config.yaml
n_layer: 13
d_model: 160
n_kv_head: 2
norm_place: "pre"
bias: "all"
optimizer: "soap_variant"
beta1: 0.95
beta2: 0.95
weight_decay: 0.0
schedule: "wsd"
seq_len: 384
doc_mask: true
dataset: "wikipedia_en"
Each number is 128 + 32 x the weight over its row's rms, rounded and kept within 0 to 255. Layers, rows and columns count from 0. Numbers have three digits each. The size before them is the row's rms in percent of the matrix's.

# layer 10 MLP up, 512x160, rms 0.26, rows 30-116, columns 0-79
091:102127171089097165141146136101085138092092140102060159185156138182136158122114146126139116083110139129197115132085102123092129086081128183198136110186128135131152108123111119100178139079141161119128136160111168145109168080094168159164192090
103:100099129145140130184156147127201150197138130098130178173115125146127128059128166117098124088101078083133143107098164149150114113140159066087117083190123143156142098142129135122129156106087122219136135176185146149126097120136111195111132087
094:172138137127081150120186111145202126072119100151140157130111133101132170139125152113124149118132084139018157128142151064033181095138059119110149096139107136129089124073123078111179166118147142148104136081123213134133210111073105146164080099
100:122131089186132172122107153096061099127133164117168203086081150125131103218146114170188142134183206164168148144097103165110124168125107176174163091113116173122127113111134171112139077130149063119125111136114124085124177106129148112100141135
091:124124115164096133173152178137109123127137116130070103145068137113185177130133131155138143108066133127155120059155121140118112085145105163184104122147176146088085157090084162174105093146118152125099142172093161149124115134082097109109165038
104:122139060159106130197108160072131120100113152130141158113081169084174141138129162128115124092125076097099125143145109075113160154126154179105077110090093165138148060108158186140177182150108145095166057133131081117148072160190118112153124084
096:113104119112098120147097053122152135123121201155189155184154130071133158073107110140196105101145153124116120064138153152212113099138142122114154152086173115128192176144107092116043128180164110145147088108114165117155105098164127135132114124
096:190182114097148100074150136164164100142100131149145124148102096107159050129128066115147142138186134179187101110139146128126114125111144144135166147111146155109107107054143121094140094134097145154188130099080183100209125077139099178141140132
110:109061118117169126121106130131109150068156148135104062168126161066138102145108091087147185171114146131103136098081125160188151134139103088137154205143165088142088075167168150103103103203096148122104064135125144104190111133121087119114088158
094:102114140106162132148146131200136119171141159095133165117097077169119178110149142134091160181107134137132169148110126142107077145179132137103134165082158184128134159101193097119174134096082156136112058218112094169123052072150136129148136180
100:119172170163139133125109150072120105174097160155101144076162163085186056133107184117157118125142107112200130089126067078115187155110145090108142095145166145187155144157152108102192146133164106135139106113154094105106104142118095156115121103
102:130144116130137134096157166147126093097178176112087087137104120161149122148057164184140158122049101172127130146102159120066155139130163129145147138097128103108104095145103124191146058146111088112109040113157121097182153142141130151120134146
105:130077172132064126164137115162092147175157083135056144142117136139130061133138089147073180122085176105111175108091094168104156152105156075108092132085132120128118132144113082129121104193118144108173144173142095179153121172155085163141069145
099:175125129148148144090126148161145113109132161102137088076154133160126109103114149084119063152103155184152174140156083151094074132139136116075147129129119125094079047161171111159115171085109124108113114110149164129109143115157123048184142129
095:147111133080158157137071153174122098080105165119157169149068059155145107101173075111100166105126098078049129118127166068097152142118130116102137105093123129132160123110129084168179126132176124080161124129181125098089128179201115150121167101
110:131137179133192144147113108067184178142131086160094150102156164132105115134124096133098113151139134169091135102108122140124104118142157131163133064127163083089081176043132158113107159122086158113127183074160175155168114137158137169183181139
107:184093170138092164100116182173125175179099104088139102149086162144131117108135164148134044108144111094066055135163179168138113089159107095129121154139111100125095078093110091143091100136150156092133150125156115101175088073144186158126158104
106:136195111186156139141107177141187173161154116100105158095113170112176109069154120108089150127145069164097170082136120117134111046194132172164125075156207147156139162152118110091147140143119063105080124112165107120069134116119110146118160114
099:092107144114156086147153155142157091116080094083169126065112095170214154088106164121129137088190157174106141080083106086105130111114138190110109159093127114143178063102163116135149164085131091120143200132106158142161103118140144107198070113
101:125094154180098134160145092096114110117108148127111170118177122168135072146137057139119118158117120180082128159093112131201116089094121111149086105116160153156131136130146089120123073168159164089116122139170084130188109145148111124093118048
104:160065092091178103108122123153157161067141153104096167113166148101066136119119138150132145092167153190111103076141112091081128110108178153123158098110149109101097104105112146079160113090142161108156151127121137174124117117098126154148190110
090:159157138153104117115162168106137136156119154149190158098096113104119100171136136108160135142162161107108119106175170106133139094140158074154188169127086143123192157119105113135184103119100138142087122082069198147190173113131068164152116111
104:179148144144122081121058068140182195116114179109138149139133122123062142117145135128175116115112155101130108162146139172163081144106131148091102096120167163144131118121070174112156089147130153106151101131180160095161144122149212127118100114
109:145109137135110117128125184183188099135121149120160178150094105123128115164078139233150162131128049171154140150137105097126141142187130090161134092230131172122165077140177071148086148092111124167112122131145103169107104132132132167121138141
104:169084098104194148161111180088123161153163191134125177167124149177115134168124117147103085179176131118123146093074124138115141100071090092163147149145095154163157145099124072086097144122068122126160158145139077136143083140092122171110114088
101:158188166129177083098157164071125085141114140072143111111137134095138186166120153120157150114172165143073099084080170186116159154183124133074173056105125114128136066092131111091135162134129149112197088088160127124130148140070138148114172076
097:183113110101124096152165100134159083156113099101176145139161114195148119159110188140059115114177143152137134122111157117085115084091097152116089119091114118142149093143148141102156142125106211170116134107179106135154076177140120153090116137
098:144140121190173051134129197133151175133083097152160139114109070121107121138194089137147181168125177146138139171061142160147164037162167142108093144163097157115135074133102092179120134123085103123151174189147056127151120102133161148123120135
101:142116099197137138191135152115126097150128123129123108107144083116104128167162111141118135045162160127113145162091127099103165150178100122097032131134137134156142127093092110068145111102110220093192174087178096101140128089160183161139115106
101:101101132092112087163108111152181096133156124107157123080085144104127080092160132180116123128144090122110137092112134120111133146166181105128118153139115101120180156190101113095153162100098119126120129090134125167178164167138181142095204124
101:143161136132113085156156113097133110112129063179157106144118146162169137179118101111149101129146108135165170123069099167117110138188151093117175144179142122171127134129109110095094136127096067102134190152131116105121169112140131165140139147
100:150083115108117132085145101111155097120188131093135106180109110095177123170179166190174121147073129097148074086125137161169135091126135090109148085215066128162110100143141162110118126125144203109116094154118125087165135110135043129166103103
104:138218185108097131140110186178107118106117094158172111138138141107157117173078196070110084099184127099144122092113166146151150151165183159143059136146044100162128140129137165087145162137110105112073111053121147146140129078145112138138099159
097:101104144135146186147170135110135104201106147105098129082046121204102127119166102142178140146162183151176148139144164123158069142087157079119100142158164073149140170171120099102125158141144141169136088102151072145200163185082120163147119159
099:078110144145126160105149161131124098139115098153089076152099096128157185139140136102126158147056176177205111089169128121148105112195139086038127166140164168133108180157149112100141146134124061147130101068159147128117062143130144160061170147
101:155122134155165075117099140146124129148120105092154162162147126076163110156178058145136098114145110168104144063114083105069143194133187087108114131115081173109188107098138138081110111120099085061165133216127110103171183152076150190100158173
106:165109134100126164116133093112152061090094124120153126147164122120130222124166083131045118113143135137185116140110149104162090065104174154128093155093128161130117158128163104092150072083175096100135123125133102088104098094139127169139141124
101:132081150177090139130048115072107164139070065097156115066116126107090142160137138122103135151130194129104146106077105143079125119120129123178102137132118114159107133174059142106105077172076157167181162124121094152129140087161184155094145113
102:105141084131145034088159126110121111147131149097197193185152198097105123114093086153135130170131159193158104119075102190174104148083113077121141132162111132176123148103056153108137172141140130099109134101155124088124121107102062078147042113
101:139098142160097130131116174101183060115107119169100107157125120104106089158106102072159127124139173165147129149059165164125057144099120140148145104148076151093119107166135182121064105148076151161108106127159132157095152170121073111060185134
108:113135123122080094122170116171139100090101136117124165156102152076149179145132187125077143101188112096143100148094096131120115102138099146181138110206152124158164174147072097128107154093121105141147133114170097059116138099095117084112095160
103:129117120091097121137148111131077123143175099111130111159136138108149139115082135040079112133190122125150167077121100140143117158189166114065177066128164062166101164140126095149113173121099073114119105040146126138208129173125151087131110079
093:115072084068163089175147113128137092159173138121114124189102156093127175184130132123163097117117177147122135140127097120163092099120127096131072170108105106094091137131127151148158119051137170145121109190099091119111155165144108150119116143
096:100178092152128151104094138176120117161143139089137103170127163128064202130166157119087138122116093107173113159083117140197066033091116127124132083136218124093115094106083147116123153099128129101168141138113164140143165149074114106069124089
102:136065099125152149113120138197090072124154147095161124082125153143095149120178139150093145079105149114168074172083111139127107144111132144106074147083095125142172157121088123125063131066129122126101138134225139160152109191122129119124147121
105:127088166092147141202153177113091128101105123162115098155124084123074115193138121116154078118131122139123124127079171129160111140186125127140136137154106096105073110088111134127105158114076125144077099115190144064202142077111103111111193189
095:124128122111092132127123153189103095119139084133093128158173188092157137151130163137097087087079134169161092108116147138074063226137138125109151149125158196179125099114158146108126137111166057172158070185107133160079095053166103099120131135
101:161181129137102197127094089125129071095127129108092113075114205136135059102128191140101088094110125121137130087122137070106164118138127134093073099115112145137092126165139126170177178091122066140110142095153132119088158164128084190131201200
100:078117125154131108123129064124101094121180112116128137138117148150134125113114175201162118090120152137168162085095094114122136129111087153137136095118098118112148170187139113168145131180119104133170176117130108093117166179127114173160110097
099:106147110153136028103121155165088131196092127140084176132118135138137147119139155200163078115110113067125094122115165152150125074150172105132095100079117145110123120112133154135161113108125138129120134117058190129167123122170099131064101112
102:090099106134116129138131109114096091091093154138105170092132131175133152127212140151141152178132145102161105137115109127189116168125127123182090132089094120092057086096180200131083100136107108149151086126175139104180094107176155107065085175
097:129119109156142116180112209145113109053132150149111116090113086157132124183129107122156160152146107163089110095135153126127111145152105206155093080113162111149137123140139168108106196135170128102083137097129204168149141077112181140095143110
097:175124188126186134179129078098133111057142172117142163162088156148204189110108096131130138155151137134161154081119167166095105102173142105137155138107068112175111163119135179083139102145096145171118124174139165193188087110139129130146112128
100:151109111107130076211164096117130128119140125092105116164115098140175155061158136097120127128146072183142152111189096152138177134139192141113125192163140153137087140139084139112131117133094117079077146096152093202130109119120147132142129196
097:095155205107132164113147116110147131154113120107069128141098126145102173102110114215120199093142177091125129106144185156158112133158121140034158097125102144090133163093133175118097076113168094150152127143166104081133150101115101053151115136
101:104145108154177093130127140063191140076082132090173113187098148122085118177097156129135141097104071170120132148174148111115112111136105122108098088113128165114107104137215077160074094141162143156177139156183099126114038144060096115159136170
099:112163072102132112176128140161098182099185153139130147055083120126123096143085191154070170112199195106133177067116105141082130086077093116138130150141076097126162122113135112111094133133132132156106110193112111108076127107082119141075171120
097:111127172163143101108158119083115122084125150161121090178074098089136126181149121089123128144110157124149135096156081122152163112101098164124125092159151159110073145149108073119100109123122116123178088119135156131114186148134185099175145158
098:117158082109083095119165174147106160135127131100089123113138149123176115130112129115104113172112175123160144116167167150126126097108148162128123081117114164164104147112095114140055131111097184109131135110085123092097069144113166131147195208
101:119138092081155092172122104166140114160082175108107162145156111133091097122112113106142112092140101137086143172080071160125107108152132080104139114109146114136152123173115137123097099114168178129174151120084183196131145167120083145129123109
101:160088101131083113156133104088142100140102158138121090154139120177107125157185171128096150126148141146154044127059163147077143150180104123083159148088072122090133134089220130183120092126125114049145162114116171099105108197149138148137155131
104:128151094204142141137109144119137112171117108093143173079129148202091135104149133170120137110071119202089122135105072137146136127118108125143186096125065153177121079133099061116111095098127127116150089168162165090127139120130093061116151128
102:128120136154142125112118187148147142152112120101143105060137137049122120120093066083124180101174183060189094063089093114138129115177148170064150126129163108123105126085175114127124146063089103111136144190093107143130140147102082134116179098
108:096148099070155128155097125206125128139158176118166161103144087121148121076189150084123135103136088056079057085118100148091144125147084151125092130140097178117087112070108151121133146131160134134098167148162168122164114174162104125112084139
088:180167130213117162123114161158183168131181116107083165169140162129140164094118096098128155088045119199106133135104150092108076133132148157155132165174084173139064137108097100114128133169154099053165164150154108100128149162163119150131138103
103:133119170091123129135147069110092103042130173118155130116070115094134140089095054076121087116145110102156158092179118146088172134193157111136143141134176186130087113145087120095121125153128117154147147197117127171134165124144186159157113094
102:142033107164121153168137153142103116041146130105156162063081076131110100119092127179125098108176103168184140166092139143136135177142154168177128139129190133152107147112104149161128161138049081025140094085152087144118098086102154174153131174
098:200067069154113121088128151169166135142091087120173132181120140132177091102109124147099132146137077174113099177141157132061078107112065159120103150111106078101082100100088103161166157121122138066105109130165130113133164137059085165091124140
096:122130143126162118111158145162215110140162144118129138105148132110099137141175107186110057162122111182136138145138200102095099148121185172072121079137100168094110125119103067174122153078088127149135108097103163148127182150145143149081145149
105:091131111140126141151148143126149148124138104143139130090160094096100128062118117175195118148131108120114096117102144142112111145088129128104110135102101169117154124174116174112072196128093151102094116141130143105149076146130144108107190147
092:147144136139187155177133130106115135141171161106123122169099123140159148053170070154119158123147140111137127154112165146128157133105153142132129032128118109101119104125115147161111124069112150084144175163077194161094116143152121148093098130
105:097090156116113132178157084103154140173095205082063202159088139117131070118142132136146093160102129116138108082076137170138166110119160135063150120101128157093149102170157115091144161071194071167119131094139182133184153139152191170159136124
106:160120149059121068145187124104145105144060114125117151117111095158098134071127135167100128142141057140154171127190133078118084191109086136133118134115174160125149146066143159051144121178142163127144142116147095128139168136147095107102033145
110:103145130136090150062098145124152104105097139145167176155136168109134123137142166134102104108112173144117148062116123115113137127136117154071163147090118083088096095096099135153131134136100083146145183138106143141153119096129165145102095176
101:128160152086124109136141078116157148128177130148125157170117136096142092140083114128091176115110137177206139198080153129116127107126101115124154137143122117134107089110148115128070069109119122097080116143137182160093131154177113148102150183
097:083170050161120108113166137063133125149120117132130155139077150064141120164103110119092104083117075081138112056120151104151095105169177088103120164102144110194139154134146125103196128090076098124121085143141132178083121146029108216166162134
090:069126106114159087114164170099116135137089090105049070158112140110165130090139124095106160133074167188128108130114140172140097129138069128113118154154161103192149151100133165135101155112134193079155164192159137140111115117121127139097083092
102:138129154170077099148157082115083107127167097088132055171106140151147129130095119109175169085067171114138133082068143121105118118112069132112113145164138130121079168184102140058088119059161097177161120100165152099165157092134154161141119108
105:091109142145154101149148206148135102161185124174079143156178170082089097137054168158130156148116090099165117129118139132144149142084102131091077127108125155147136113137087134000132154126136135146095114109113121111083164108119144107108138111
097:159179065118140154145115069107143205149150167086122096156152087129094114140114127147105194103153108100125104079116171173139190104103164160083147086131079096117133102077114116136100121099130114143119117162152153137164168100113155134085099140
103:126128079120167134045132132122142123104115180086160150138127135175122195176153170131154074160156160155089139083124154157079129108124102156123167133091142117138131081092140167136119120095157139074155129099107101166107135137136136180179074161
101:111146129119185109197160167145097149128109123131085176156128189178101131132156179180096069132099140171134087137112051123168111160103114112105120159115112173153151150116132098130097108155185179135089112149123095157210149132095073099179128143
112:134104166122087144150111105134169147063084160129113112127129182174101114175140132118132157141048101141132141113072141137145073173109113180145065134060151097135155127121146138113116199146103124071063125078165170095127088113140140174187144128
092:140106154165207120130125136080191124142075134155122124093172070154133148117119113092121180147127076134140122095135093165183145147124125107099108147127157165116178126069111150124135156120040120098159159116139187102121101121089125147122133133
087:114128150074109103147129056094080062076161080115117166062151165079118099132086128089120160134161146176072122140128164115129099069077162133140131105193126160199150085129159149152147086153108122091144130127129115085120127175148051090143103065
102:156108172130107163150165096091150119117126089132124133109155137173143105124094105144144097140121095149108166061145134147141097158082152143136067122116095098172131099084150132119051121142167171157206143125109182138161150114121097175159094127
097:106103115094081174131141118160111065153069177136136180129097130139161089104110108099143136131185090126136184112127111094080147156160179165165178098099094096152099112080189099079127158138089152145154109128130108061159125111174130190149133099
# layer 10 MLP down (transposed), 512x160, rms 0.273, rows 30-115, columns 0-79
094:139143154138155053109093156133160132202095162082114085149123126108157094141114100156155125099099126134081144111176166097124164097158096141155083137162126133071170140124059151179140112146085136187072155159125115123078087105147108126130072114
100:084209157166067124127128089076185110145131128155162127102121115194116128086132166171141104139121094119111155138137102165122172108110087101144145140164134143132131104189109057146115134144105160144110113124121151134171162086093088139116115158
098:125094107121112131116143160107092118181151100158125145109167101148119157090128126144123082118104132083084184094137077127145086109111157117176161118080074157173089055122096205119101100112074095166144092132182094152188125139087151132175091135
110:120141113097126167141112124164141115167142128104128142134160172170121128140075131133146181104077122115166103096122178155192059046153083123154137092196114078098145095097148150156150207115164147153155127107101138144167182138108171135102192115
087:119189162182069087112089168149155125086089095115147056122129157088100154104100174084132165111165155114149126146098207118139086137138160089176184142100104190147075127130108149094108195115143119116101094115081125179087131107079170140108143179
103:158147175135153153110152142126183097132112085164074130120175171133103159070069144129148142177178101135151171149144154127125167109154159101101119202119152148165133176079167145125086185107116136129141165134147109062167112108123117110129130112
098:134127065134146136107102144125115147129130114134151133129115153123096130078085147147153112073133111154150120106143095121132076165136092152133136165142096090186129122134125126141132123107095140093100123118148132084101105177133115156068110144
095:123110100119144135163181116181109149107100143117150175151109111094165076066137147185143091158138133113173097117101092150091105087112120169179160161170140125146082162176144151137107133082099138113043106161146178238130103151136098139152127177
107:143126151092121176086151077152229113096116105104096157154131183165129073093111160126097102109168075165112152167150176091160098083108125141158136140123141109177150105096134120110176158138096136122166103116131084147154168133106162117155133106
093:138140107175103112092111099166104131162180136140163127137088139120174090121123165153099091096200132130130101132094155099167151151081077158115154113079043121107076103089146161097080112160112112143157167055132185136116156091140120132142134170
103:110174097133086137111114146100128162101128163184164097151166116147197149171110103151125146092163118119135118171152074165136178167166097170134170162131113146170151093141102076132121154106216074206090176151102148119124086170105081107115119104
106:082107142137145147181109099158153077161129095073159128154152115156085108127117128112121137144104070140122157157153098110119100146106111116146128153130112221192160166068130165086080146075122099100109143094126145119171041097108130139110102128
102:128104115102090171209068112158053109090116169115111137187114157149176108129111158123155145147151146116143147151129157115065142150116150099198141095177088145125104113174099118119174150103120168126113151099189097084120145104108133171102101208
100:169128144144115090109172103161160149103100143135163167121130191138126161088124123113127170153151174144113079158231088157062145133085091089195131125078050137116104095126134130146079188105144191083126104122145120157098124157111136123164146136
100:102127154101145116112139191105159154110149117122080072127078174176117185127131158103133182111115144132131177168109151151139092062146155154121111196136128191094160105142183057148151186123084176071123114152135130108100136177094120128142142165
111:120120073097125129072123099086126140115147164074155058117081100108120154167112207070172110123153116150145186126112148077194144107158098056126161138119104138138109100123136146138158091190130177075078109094142068188141122153185113139093126054
108:102113145121172139123149124128116126115106186118153070116110112158082102101097115066163132103090098152140109148143143100085139151169141161101122148141171051106145089167065120129179086109157116125070106146121124111138085137140117141107148087
100:106114103147125110104167144165156156135092177145154167081111095137143092132054094179185149128084114103161100096170181125079157089164123132144077105116138199066160153138138128131139107108150094163176127154148153108141150092092164153126142131
100:111166093161132167130135105095161102095106171158129069163128109094146112233125113131141112109085176124143086165113092100093124167095148150115138119151149170102132112132156129072159076104106127123130141094172109118194173131089105155120115124
105:065125080191135104134106060135103139132123107116073130146089094161138128126074199155084104102085165137186097087153148120075094142120122201127169176127085129182116179138109130103160139124157125120173133149138133090163136142107157147148101125
104:146134105111120115096114161086120115147157152218111106122131157074145202143147134122134122152154126100080140116143145088166159137087138111070149109094178155055170203096112090086119122167116129132194116064068129092086082093079156103091170115
094:124176114095192122128086092118148028152078144156139194139086158124129092124145131124137114093131036158176174219152077094100128096074111148175121042147117100128141132158139098111175162169124124140057092149163135121121140129150147141138161132
106:155102105127151112081166150110143186092119081169102083102103113108093093123103138130204214146120118112133096081159139086174118095123140125154113156144081163070118117131143123131085165129155135091183136141103170144130138146115118143120167047
100:121148122130081085166112099172129076136137146120093151120076136152102181123083181115143135137112122197125180073062104098140183131081156169175110064103076143096118110120136077177124122111106132087170095121185090125121122160139142133081116105
097:067122116118090115194158158076146150133111099101146135102100134131169128132144115114121167153143150125122145107137171171107096118098167144165118142137146141165081144151210146145169167142102116099121159140109155121093130077118060147145100193
099:055113089089187128144131123085093122127129080119167177133175150196161142140168159148079068084162091083170119127194164172059068112183132137084109179117098164106098113172117177171135163091181084136106101121135142190112154093129149188115153122
101:144164170140133193074125133113147108117127144099174086136158181144083144160119097116173099218114111138097133156073116150133153144120107071130077166079076131119179113103156147080127103121114071108132145091139174096134199104145104082145172185
097:116149099180076184120141150152091075177149130182113112172135172088080095110122102061151113120105094108143136158137114211064105091080088148085154136137120134183117136151091138148105136141131101136035086082128072086114124151084117136108139127
120:131110135105124149108139117135101111126161128147100111097087130156104197114139082102161097115119177137147125170047144089136143141157122114137141152107147140112108048128078038103167099072137149094095100071147077110098154188128104156115160151
104:100139197103072150134120120156116137128114134143181113077138190140169197086153141145182148156104132129143136117141151127179186084128082071139085128136138107133119140085149068207176142132121133152143139166071135145136146174107123117127112093
101:133066127134139145192124188171161110095115125123152165130140126157132119118161184168131134118183130123127141174136097105121095136136164192108149151080118101118099114066079133106117154118142121124144119095102101132170093160132098193156086147
100:168107099134067111132153096151155100109106160170089088085163144102124099133111156117177122116114101057155100075169063155126091050110199151122157090128130173147089098117168069140183162132135148106099138151125171195126082115107175137169111165
105:148167149158187146114161137131145076163107087198141092122122112109103122156183122172131126089134115110104147097106176106107107160188172101117083116067081168124147154104170133129099123180135133149133134147165166146141069116074158125169108158
098:108198108169154125130130099130144110107116135114100145193076160148092132102124141159118067184107094149104133124097095140131098152131200122111160136121158199117119122126115120154163158122195111122168190143086166134166108053150111158112162089
098:107133132131124159135097118114137093109124097140080120175133165096078136130154111109093195087126128101122176123125066200149113146052126196157133079117127135104184167144126108151093092132138105127125164177112085109117115082174099191148135137
109:186061129142139155122143189114136093124155128107157153103127087123158138144102138134143103106138145127156123154105115141123083169106128082186147141173146095173102090127185110136104120079084087136125137200162100034158152172163083100151149142
110:122138079154145196110122120082091142090157136127171122111138146102163142149138184154113107110086087147111096146103122148143131114081174129091214083173165121151081147197153118191153100154174103155118095102148099109153086115160111120168077138
103:096162147139100143175089113122186102107144154118137151194204100084064147107119182179122132151102116133119137120143101154097126168137170139108143178148218137092098160019124126124160158160119153120084142155146098110153131088097076090155126108
094:154144139128151206168170111098144134099152061117189110095135074139133161103130160100050103094118155139174124176134150128075143069113125107134067113130112098100118090120141131069167182150202220142114107105132169134168145148192124106131176111
103:098201157098144150175131149186146101138112148129112087162126160101097115147148076123124135164115093119135115083185126146137070096099054129086156105108117099098160122117116137134159151116156161071094101101110102170225157131126106072075165092
096:145087113092122114134121120100213130124180144085102241050181118093149153175151095103175141157087065101069186113160179157170169161085153120130091130175108124139167113121098133125148147102139120111159162170089160124085140169199119099108144141
101:139101169124149128139179126079156179154099127151094127235148064063069119131124113129134094101138161133158108134128158129142119149138121127126109104143132103157158197119130199090120162074145093151130140125162092089115141104137183022157128103
092:106136166196105155130093109119123174117131106125093156102081142165110091077147079124085168124140113063144162119170126190112078170150093133124137138109167169134158164073101135066121115125207121102098111096090071165106105061123070148131136131
098:110176096101108140103113162146170117162201132124142027171100131169117148135134122113096139110142117066094146115115155144135083075090099142118091113158158136079154168080119104097096153117119118089131136145086146120210116213130115172131151103
077:163137099137141109126130133156183157143112090146128103140107125123149129115135107166118139120092164137145119113145091113138092123122135205208120127143099166154060139184157104155131133169145085109142085085122128194137119150154176166099144099
106:087120182136142131091099063134155140156148113074144131110079152162181204123108125119069138101147086129202093156168168102146099130152164139129127156168144116136061105053112128120093131124110054123105116114106109130120113082110134150141105165
095:159154130150108136102081146127153156086135117092137152136208166140171125112126156119118124187152052096145144177071166053087090167104106069112098178117099126151142136121126113096131191152124174133112103122111114119080106153116106079126172084
104:143054081124109126119118135144092167107115106084096086044138132107120133130136144100172156123113172171154105115071160074105070105121155159137100190150173080135108121129122091086168150125134217107081121110150089136163170190107132158073143132
093:093093169122166175132133124116070118124134137127107134094100146091148135085055117080136154076163102121130148172128147121123151085172059145157096154174145140136101152101140113067135120108136166195191066131064072126092114088173128150086137149
097:124102103104126135160036127103083077163164160123212119103079121168119208120160133088126167134104128134115156159118134149153071156087134163161160157138123149158087067131102125136066058151109123200150084158154089160095124112088125100166145102
097:110103142114063146091154142110135149124123094166133086174136115199168160118095108103107169119176142133131169099149114161147138145123114137131169112145183174108140146145168127153120051146134176133136101146143110099177066177140094068129142077
098:055175059127106110123095139145130193176146098104139147167133125083158160077147127110117082179139143122110149148151140167119098077223162038078185108123132160136103135119155125077127158134081156081122112155094159141103119135131133073075133139
104:143184096167138128071153092071130099089151071123125140123095126160116149178128094148177149126088125104143144157138126088105109111070148127153053170086086130189140148162088127180116135151160122121114120107092130136136133139128096140169150136
104:092127152149116129147159130204058188127093128171119151129133161158131175136115158087137133099093134188143123145112121156160080184082068100103176063178127113152154180208184127163129132148124169107091102170117135135151140099091109114119138114
099:148141130072131185154071180181137099114125098127135120143192073107110185163167141106104126085138142121146111164128083163111193099114135124092147167149157140172093118137127039141158162147130084183110133173134133123077093110150158104149178119
108:111151164171112042122168122092129161106111185115075128121128158109131173169211119050139157125174175116087113124119059076168145121144116127143141128108141154103119149167128075126183126126183137109070146191163153197130188095133122158130109150
091:122125096164028117130146159153038076139113094156181111126136143126088130128156059115096149133120061108127101160104110120144074154138163116157125177137077155100092106181101177176138166094174101128119127136119092140133136141101166174192168129
083:123136097119103113100118097107105139151113111190122132097134141138109134128190092150145114135096093117134122160169104150126125133134127098142128123080128109138106124138199179134093141155137119152187085093123108114136117102171130169030136133
099:106104095047146079120062112133097154129099095073197177099153132144092118139084153168143178068131145109114120155151147112111185100168146140105157111102106112120128108115116084100103124160162096189184121150129171122146090090152115151086080133
104:188161104097152132145142106108104135129127124166108144141237116079052076076170099123167141153123113155131150116198103098128109091127141127161190147111118073131128151167181145063100109186108198128161149084073160127071079116102171155136096078
107:187146124090082147157136115158138071110113120125145125135088124092141087117173111068106087125182094137124164135110089115107181103127115111116110173125114111159157135076119173161153166175148119065091154226163119144121109145127165123096134150
103:164111152126114191165105131190137157120157124098123105169135178134120126123103086116119156152129071140109092087160101176106157135089144190096145121108079118168134159128091145146067140095138127137141161148142168186151123135147138090108080115
112:103173148149170129123181115165109097119122100084156130098202081188145126138161084158135161167134176095133120123117106078074129107092161113160079121122138109159156086109121147133191153106102086083148075150046102149145149081170128154134147112
109:169128183183079125112129091073115175140143114115162175178111144128106153151073151144126152133136099146124119090147142104166107153076154198072105135114087088165150141114136096162135150114119125141129156101130109113130108144107130170105070153
089:166132171143173090081111118097088110068095095098181110148146070165109164125104135139156120118085160135143177175083088068112138139119083059084127177115148102142095124149179132149106129107120138146099086113093115122114082151183132142180143111
113:147090176114103179087113099150142101109112158172207148134070161083128128131111099125078151174093129070076174107152137087107128165066193142141189113101089174153047121093168178136122113122144090112100076116130100210117127072139089166146156169
102:131124084168143100089093172138084145128140093144167151167113134115135092219117094121123171143115159172087166105127094104058169064165073083089140102152197146128132103114122135151092106116116177149114213139122159087124159110094091156108155142
099:132137098192161097147130135131130090104083093137152122120160099145100114155132110124131149090067156148112100145198088077157150165129109117162122155105062136138133136138095100139081111152142120117172125170091128092104128107146129074085130183
099:109144116136118145131152064146082144081115066128142145144151078113105112133153160135120154121135132050180106119154076129086141126174142143139158163180105140188111125140101116087107114126118151183148116113120095095144193088151101104150170118
114:115138143112142138157138122158078156087153182133077117130141102167078121180139173177153111135104099129150147095185055139135097152104124122116106190130135076147096149112084096127140155132111065112122138136190162188065080192090167148131116156
097:084114142133099126168155068162108082084124130172089179062166198122092097130142107166190131100072137124159095138096122137102161120112133100141097152105140199093150151140130074145109117107147118074127143092074101117089115097102094076112118191
103:146155107123093079153112100140157125148115149120096103111131133137126077175128102074128161164131145172161120160155152122064129167055122168177084131092147101081093100144126191154141050158107098146109226085148186131118175126152146158162067152
104:154118120081143169125188184128160151122131153094094140093114233138191112061116155176139129132155121137140103138121153135099166130104127108137111135152162025167127136102135124200113100156107153150117133142121113135153151217160066108158114124
105:127118144136129100153136150113124125118117154182097144103168134125112116069138126138101112090148167101171168167126109131187141146103057111105134139112137100107149130192143118169085103148103166134147166124160153105086070180122111126130165111
106:089090063138142151113115106099110115101156110100112173097151085119148195064147074172197172178119094132134097141165124115154156123133192112149132154179161121125119123098098161117203155155157162118137187165143127109088154090133098191171160094
103:106026168090146101148135149167101147143119191114130124137111104119080112119118083151078089131159140123102190129201121177089144142161172156114088156085130098158074166120087148111107070161195136110115164154128143114159145162124098165121138127
094:166074139109115128127100102096165107130186134144158185114135044146159141097163200167102176094146111182093128089093110152143177121092196126140100092114112153072136169116146105090115110129082126185123160128159115148128135146111127160117163086
103:141165166071106061120106135108145075144175136130122150163085124119108124115109127158170138131123119140131028165140163145131182145111166144184159068102096138093164136085137118106160116131207075114157181154156120157124178145117096137139140176
107:087118091118108097146119111047167126156121090190188166159094073135156119152140097100123103071158155145098114129168125125127081120136156124089141135099098111123137072107096105120135108166114132150151075123165129152085165143146142094106106144
091:129099156117095106102107149144135169063155137106145128129117115145132121110172099096096167117155102136150179074101133088149108101097148126143102156114169100087106097150134101205115106142148143118121111123111164171115155094124131185137080181
093:134100141065108128168067120146103099125149077114139182171182141154176147111110099128130194088174158109123070165093149115126183124136083095098154073107108069056146097059150126139157133116150144174125104167135146188135155152132110137106086110
090:112121138130146160139141154112144099051120156064107126202080154124146107109078135130175165151137056180124138110137143157133163082149141064144158091170136118118123168139209204129168167127157138134097127135127104129080114136168146081099180089
102:163100172155036116111118156142117182153120121092175141214111137076106122151095140164161120097135098080158155078124156161155165086165122135108084157133073138145071132115089123075143151128149117174085114084157142164121142206092155234104086145
092:134136136084079129175147157155114106100106116032146133166143127138154130110105059090145133131071109122101174150084162109132118115130074128203133142133169134106109137096087112095110126126162159137092108127073107121122120137230085187075096147
089:103144157187134069155086150211163110093122094154110061145129098097156132153069150089158086118117103141109123111140099121073058103110137097122131146148143113111059139140126049144172156160140085115097118087144128110114139130135189080076112133
099:147092090077135097123101129140079119128132128143148133209093182153067100077061138099153191150125085115177137186172111136180143132109059131101151143135105131140116122107128090136150208100085116096118137104162188136141097151099151138126071181